config.yaml
d_model: 128
n_head: 4
n_kv_head: 4
d_mlp: 512
norm: "layernorm"
positions: "learned"
optimizer: "adamw"
lr: 0.00263
beta2: 0.99
grad_clip: 0.5
decay_fraction: 0.601
dataset: "wikipedia_en"
Each number is 128 + 24 x the weight over the matrix's rms, rounded and kept within 0 to 255. Layers, rows and columns count from 0.

# layer 3 MLP down (transposed), 512x128, rms 0.0937, rows 491-511, columns 64-127
[[137 123 109  85 129 128 136 109 129 124 112 104 125 152 145 148 127 138 155 130 103 114 122 123 138 121  95 182  96 178 118 141 129 138 115 120 152 141 124 147 117 116 114 123 143 155 130 161 102 155 156 154 127 152 114 132 102 149  96 152 162 127 125 118]
 [119 109 129 135 133 111 140 112  87 144 157 113 124 117 115  92 130 126 129 130  95 144 115 120 103 133  90  94 113 144 101 167 120 117 146 130 151 114 145 128  59 100  91 127 144 135 133 140 130  97 118 135 155 133 123 135 104 139 122 143 143 155 120 112]
 [123 107 110  97 139 103 125 120  93  79 103 144  97 151 118 101 130 115  94 125 106 109 117 130  95 188 124 125  99  66 104 140 156 130 140 142 133 133 138 110 159 134 109  94 103 112 142 137 147 123 170 166 125  78 125 146 126 154 171 164 156 148 121 155]
 [110 109 146 117 141 133 129 122 132 138 123 122 132 112 111 145 132 110 126 130 129 104 131 121 142 146 126 147 119 113 130 124 117 132 113 161 115 109 141 115 116 136 153 134 142 166 134 120 126 151 134 139 127 148 153 133 138 136 131  98 123 117 138 127]
 [120 182 154 105 118  79 101 139 144 157 106 126 198  92 129  95 141  62 177 111 141  89  97  78 102 149 231  87 154 128 148 122 139  80 133 143 123 178 128  86 119 134 141 132 134  99 120 171 160 145 105 161 107 127 139 156 146  78 136  85 148 134 178 127]
 [106 127 146 135 100 114 111 124 119 133 108 105 117 144 125 171 148 142 128 148 140 102 106 127 129 130 150 137 155  98 131 116 130 124 126 167 133 183 124 119 115 126 150 113 160 109 157 154 139 103 112 120 130 105 140  98 132 112 165 114 138 129 126 109]
 [109 150 140  82 174 119 143 130 111 137  85 125 147 133  94 109 116 128 131 101 119 121 174 124 133 135 174 119 128 133 131 169 140 125 115 144 125 150 129 130 147  82 119  84 115 116 137 148 154  78 117 115 139 132 112 140 124 158 126 138 162 117 106 116]
 [136 150 128 113 131 133 122 145 109 116 101 109 114  69 114  82 116  54 133 108 139 107 170 118 119 129 140 152 110 132 133 137 155  86 128 122 113 167 122 147 125 168 115 145  76 111 160 143 127 113 105 116 197 157 134 130 119 179 108 133 158 149 124 171]
 [131 160 108 115 153 108 112 147 144 138 115 117  76 133 115 142 122 143 134 142 151  82 120 114 101 120 120 125 143 136 134 111 122 114 107 175 136 158 147 119 138 113 149 101 148 136 130 125 139 115 136 100 140 155 140 104 119 144 137 138 127 165 133 128]
 [150 153 118 110 141  94 101 114 142 120 130 128 110  98 101  63 148 160 140 131 153  64 169 163 133 126 122 134 131 135 124 131 106 119 137 126  85 114 116 143 148 171  99 149  90 160 108 142 107 138 133 149 125 165 135  78 138 152 115 134 135 144  99 130]
 [138 111 140 127 148 102  86 108 117 158 108 110 147 134 105  96 151 111 144  96 173 112 139 102 128 131 120 167 125 134 128 109 118 133 134 131 152 135  90 107 121 123 103 135 122 108 118 166 103 118 129 104 125 114 123 140 134 153 120 125 121 129 125 112]
 [152 122 102  98 119  90 114 143 156 140 131 152 166 137 137  90 144 141 149 121 154 106 173 130 158 114 142 125 143 121 140 201 125 125 127 109  98 140 125 138 133 129  68 113 138 146 133 157 188 113 131 105 141 116 125 107 129 172 145 130 101 151 113 145]
 [ 82 148 139 154  94  80 124 119  93 150  93  88 131 144 126 158 155 143  85 149 151  93 106 113 141 143 161 170 157 119 136 123 153 115 140 161 147 228 139 113 126 100 128 138 155 104 158 152 139  87 112 123 134  80 141 109 117  96 190 126 145 132 114 107]
 [196 114 120  90  70 140 167 116 143 163 144 179 118 152 163  91 129 154 141 137 142  81 116  62 111 139 173 149  95 117 122 133 164 123 102 128 120 141 117 106 117 144 106  76 117 164 195 107 164 114 117 111 168 141 139 106 137 100 145 111 126 136  56 116]
 [130 149 105  93 116 133 131 150 131 136 113 113 133 130 109  90 159 115  96 145 122  78 140 127 142 123 142 116 133 115 152 156 108 107 102 132 136 131 143  97 128 136 133 127 126 147 159 145 105 137 148 130 122 124 123  82 137 144 160 126 139 127 131 126]
 [150 156 125  69 148 126 119 136 125 126 146 136 120 131 104 122 143 134 179 105 121  83 168 111 109 128 138 122 146 132 144 184 106 118 117 125 107 129  92  92  97 121 125 119 123 128 127 119 141 120 137 126 131 131 148 125 126 154 134 110 138 149 154 131]
 [131 130 111 106 133 134 107 130 107 145 129 149 130 149 113 125 119 121 134 132 116 118 153 134 114 134 111 112 137 135 116 138 109 129 121 137 110 111 133 136 107 114 124 132 114 115 119 129 149 122 134 121 150 134 133 121 125 139 123 108 134 139 137 120]
 [138 137 137  74 120 120 142 154 129 117 101 106 154 113  83 129 110  68 151 123 151  69 141  94 100 121 134 119 107 108 139 131 179  72 177 206 110 163  93 120 147  62 155 120 111 135 162 152 143 115 116 121 158 159 116 153 126 151 143 146 151  94 160 145]
 [ 88 153 139 103 147 109 132 135 135 138 143 100 124 149 140 136 150 128 142 132 118 111 112 116 107 144 102 123 136 153 130 126 131 135 116 135 113 135 127 147 143 108 138 135 140 132 128 126 115 141 140 142 137 147 146 122  97 109  92 142 123 137 126 124]
 [ 95 119 110 124 159 114 139 136 115 121  80 128 172  99 118  99 126 116 111 116 141 111 137 127 121 154 141 120  96 146 145 117 118 147 129 146 126 147 169 119 112 154 114 115 129 104 142 177  92 116 128 112 113 129 138 107 125 119 131 126 127 124 123 122]
 [114 140 130 115 116 104  80 113 101 125 104 112  94 132 129 142 124 104 135 133 133 113 130  95 116 135 115 133 152 150 125 140 128 118 106 127 114 150 130 118 143 105 127 142 138 131 131 170 139 133 134 136 186 137 118 134 102 110 128 133 144 148 132 133]]
# layer 3 MLP up, 512x128, rms 0.131, rows 492-511, columns 64-127
[[ 73 139 164  85 151 136 130  98 125 174 117 145 148 156 143  99 140 104 128 132 139 142 103 106  99 124 107 123 125 142 148 112 149 117 126 117 123 132 117 124 108 120 153 151 134 128 187 152 173 114  95  96 170 150 142 126  87 110 157 109 166 154 147 159]
 [113 116 123 116 154 107 124 118 116 125 117  98 111 107 144 162 221 145 133 159 123 143  90 138 120  59 134 132 169 140 100 119 129 128 153 115 123 136 112 151 122 144 152 123  90 132 140 127 150 154  92 130 151 122 111 104  87  99 159 157 123 109 126 121]
 [129 129 159 136 187 133  94 110 119 133  79 111 127 114 105 172 152 108 155 121 143 115 101 100 146 130 150 153 140 146 142  99 124 107 139 169 109 149 141 124 123  90 158 136 123 137 127 132 139 124 156 113 133 140 164 144 112 130 132  96 127 119 137 130]
 [135 150 128 119 117 102 101 120 117 136 114 122 143 144 106 148 136 132 125 131 127 116 129  90 117 111 126 150  84 147 115 124 149 116 139 181 134 143  99  98 100 140 132 149 128 148 162 139 104 160 142 116 130 124 124 101 129  90 154 151 150 130 104 212]
 [ 97 116 146 125 119 124 126 121 101 129  95 105 133 131 132 144 141 103 108 165 131 135  88 107 112 131 132 139 146 144 130 137 141 127 148 133 125 181 109 104 135 119 115 117 149  88 132 128 107  99 142 131 145 108 139 135 120 138 160  95 117 128 154 121]
 [125 146 129 108 122  80 115 106 168 160  84  97 129  90 127 127 137 129 150 130 136 110 112 118  96 144 144 158 131 122 146 125 131  97 164 114 129 133 149 102 110 115 131 139 138 171 166 155 111 102 119 136 118 146 116 152 108  96 121  89 128 127 143 180]
 [119 121 137 120 122  97 105 115 125 163 133 151 182 144 105 111 146  75 153 132 139  74 117 103 120 123 133 129  93 132 189 113 147 111 174 139 146 148 102 126  93 120 161 122 141 120 179 140 125 157  63 135 110 130 159 116 115  71 129 133 174 137 143 121]
 [104 136 132 118 133 114 125 154  92 124  91 113 125 138 119 152 127 100 138 159 146 109 136 102 142 131 135 131 164 119 137 103 126 109 144 145 103 150 144 118 106 107 138 144 138 120 125 134 139 112 111 113 138 133 140  90 112 127 156 111 101 123 141 129]
 [129 144 166 121 150  82  96 138 100 151 116 146 141 152 100 122 144  88 161 104 130  68 108 101  88  81 153 114 121 165 159 137 133 102 139 151 118 147 131 144 102 111 144 173 126  94 146 152 124 144 108 160 129 128 151 121 102 119 142 111 131  79 141 142]
 [107 126 141 127 128  83 102 103 131 142  98  88 157 133 106 111 143  95 131 122 142 127 117 118 144 142 149 136 120 137 133 104 140 114 126 133 120 142 147 104 107 138 144 131 131 120 120 153 105 132  95 105 140 122 115 141 128  84 134 113 106 114 112 161]
 [131 147 159 122 157  77  95 127 146 137  97 113 139 119  87 130 183 102 147 111 149  90 125 104 118 116 134 168 141 141 133  98 131 113 160 133 105 141 155  85  97 136 130 119 155 134 142 113 145 149 134 102 152 147 139 116 100 112 141 109 115 125 117 126]
 [ 97 121 133 119 129 109 103 115 118 120  78 107 116 132 125 163 133 120 119 147 119 124  94  98 118 138 140 140 140 140 128 123 138 132 145 135 132 160 114 102 157 141 127 119 163  94 132 136 126 123 135 125 130 134 114 130 113 121 174 109 135 142 123 127]
 [123 116 129 135 109 104 153 107  99 158 151 121 112 146 146 110 124  67  98 174  94 125 123  90 108 148 147 100 140 131 162 134 150 111 130 130 152 146 127  95  92 141 106 102 138 100 210 133 184 146 101 148 103  98 131 122 121  36 161 121 144 133 103 146]
 [123 123 170 118 154 124 119 121 107 130 106 132 131 140  91 137 153 100 130 148 135 122 146 133 120 149 140 119 141 125 164  96 108 104 127 125 114 135 118 126  99  98 145 149 138 122 147 145 121 125 122 106 152 103 124 103 114 102 149 104 144 101 158 122]
 [119 154 166 126 173  85 114 131 168 149  93 120 155 129  84 131 157  84 148 142 166 115 116 107  95 122 147 164 129 154 136 112 148  56 136 125 120 117 146  99  99 122 169 149 148 127 121 145 125 167 121 126 124 123 139  75 104 130 107  96 166 136 139 165]
 [125 134 134 116 142 118  83 120 110 144  95 139 160 143 100 142 120 115 154 145 130 117 100 105 124 132 123 124 148 142 142 115 161  96 139 111 133 139 103 125 104 124 150 131 142 124 120 118 155 143 107 131 175 129 126 140 129  99 160  99 156 109 150 140]
 [118 136 136 125 127  90 111 150 142 134  76  97 165 108 110 119 124 118 119 121 113  87 118 105 112 134 157 136 180 140 169 107 126  77 157  97 129 146 158  78 130 130 132 169 138 101 183 140 157 116  75 134 126 130 134 125 104  81 154  97 132 131 131 177]
 [ 94 116 154 126 140 112 116 115 105 126 117 121 103 122 122 127 150 111 126 154 150 109 111  99 146 120 126 138 139 148 136 111 165 110 121 109 123 135 135 107 105 109 155 130 170 122 128 152 107 142 113 124 190 127 147 107 102 120 128 121 133 121 141 120]
 [132 121 105 117 125  97 109 120 118 149 111 144 129 127 121 131 120 105 122 141 127  99 104 118 139 134 121 145 134 122 161 125 113 112 165 172 100 128 146 106  85 118 140 112 136 119 147 119 134 118 110 101 109 139 157 129 115  87 133 128 136 114 100  97]
 [106 135 132  76 142  80 104 111 107 126 105 130 126 131 115 127 131 118 130 159 151 103 111 126 133 123 126 157 146 132 123  89 163 129 140 124 143 132 130 112 118 113 149 127 167 104 119 152 126 140 110 102 186 138 155 126  95 138 135 123 145  98 124 117]]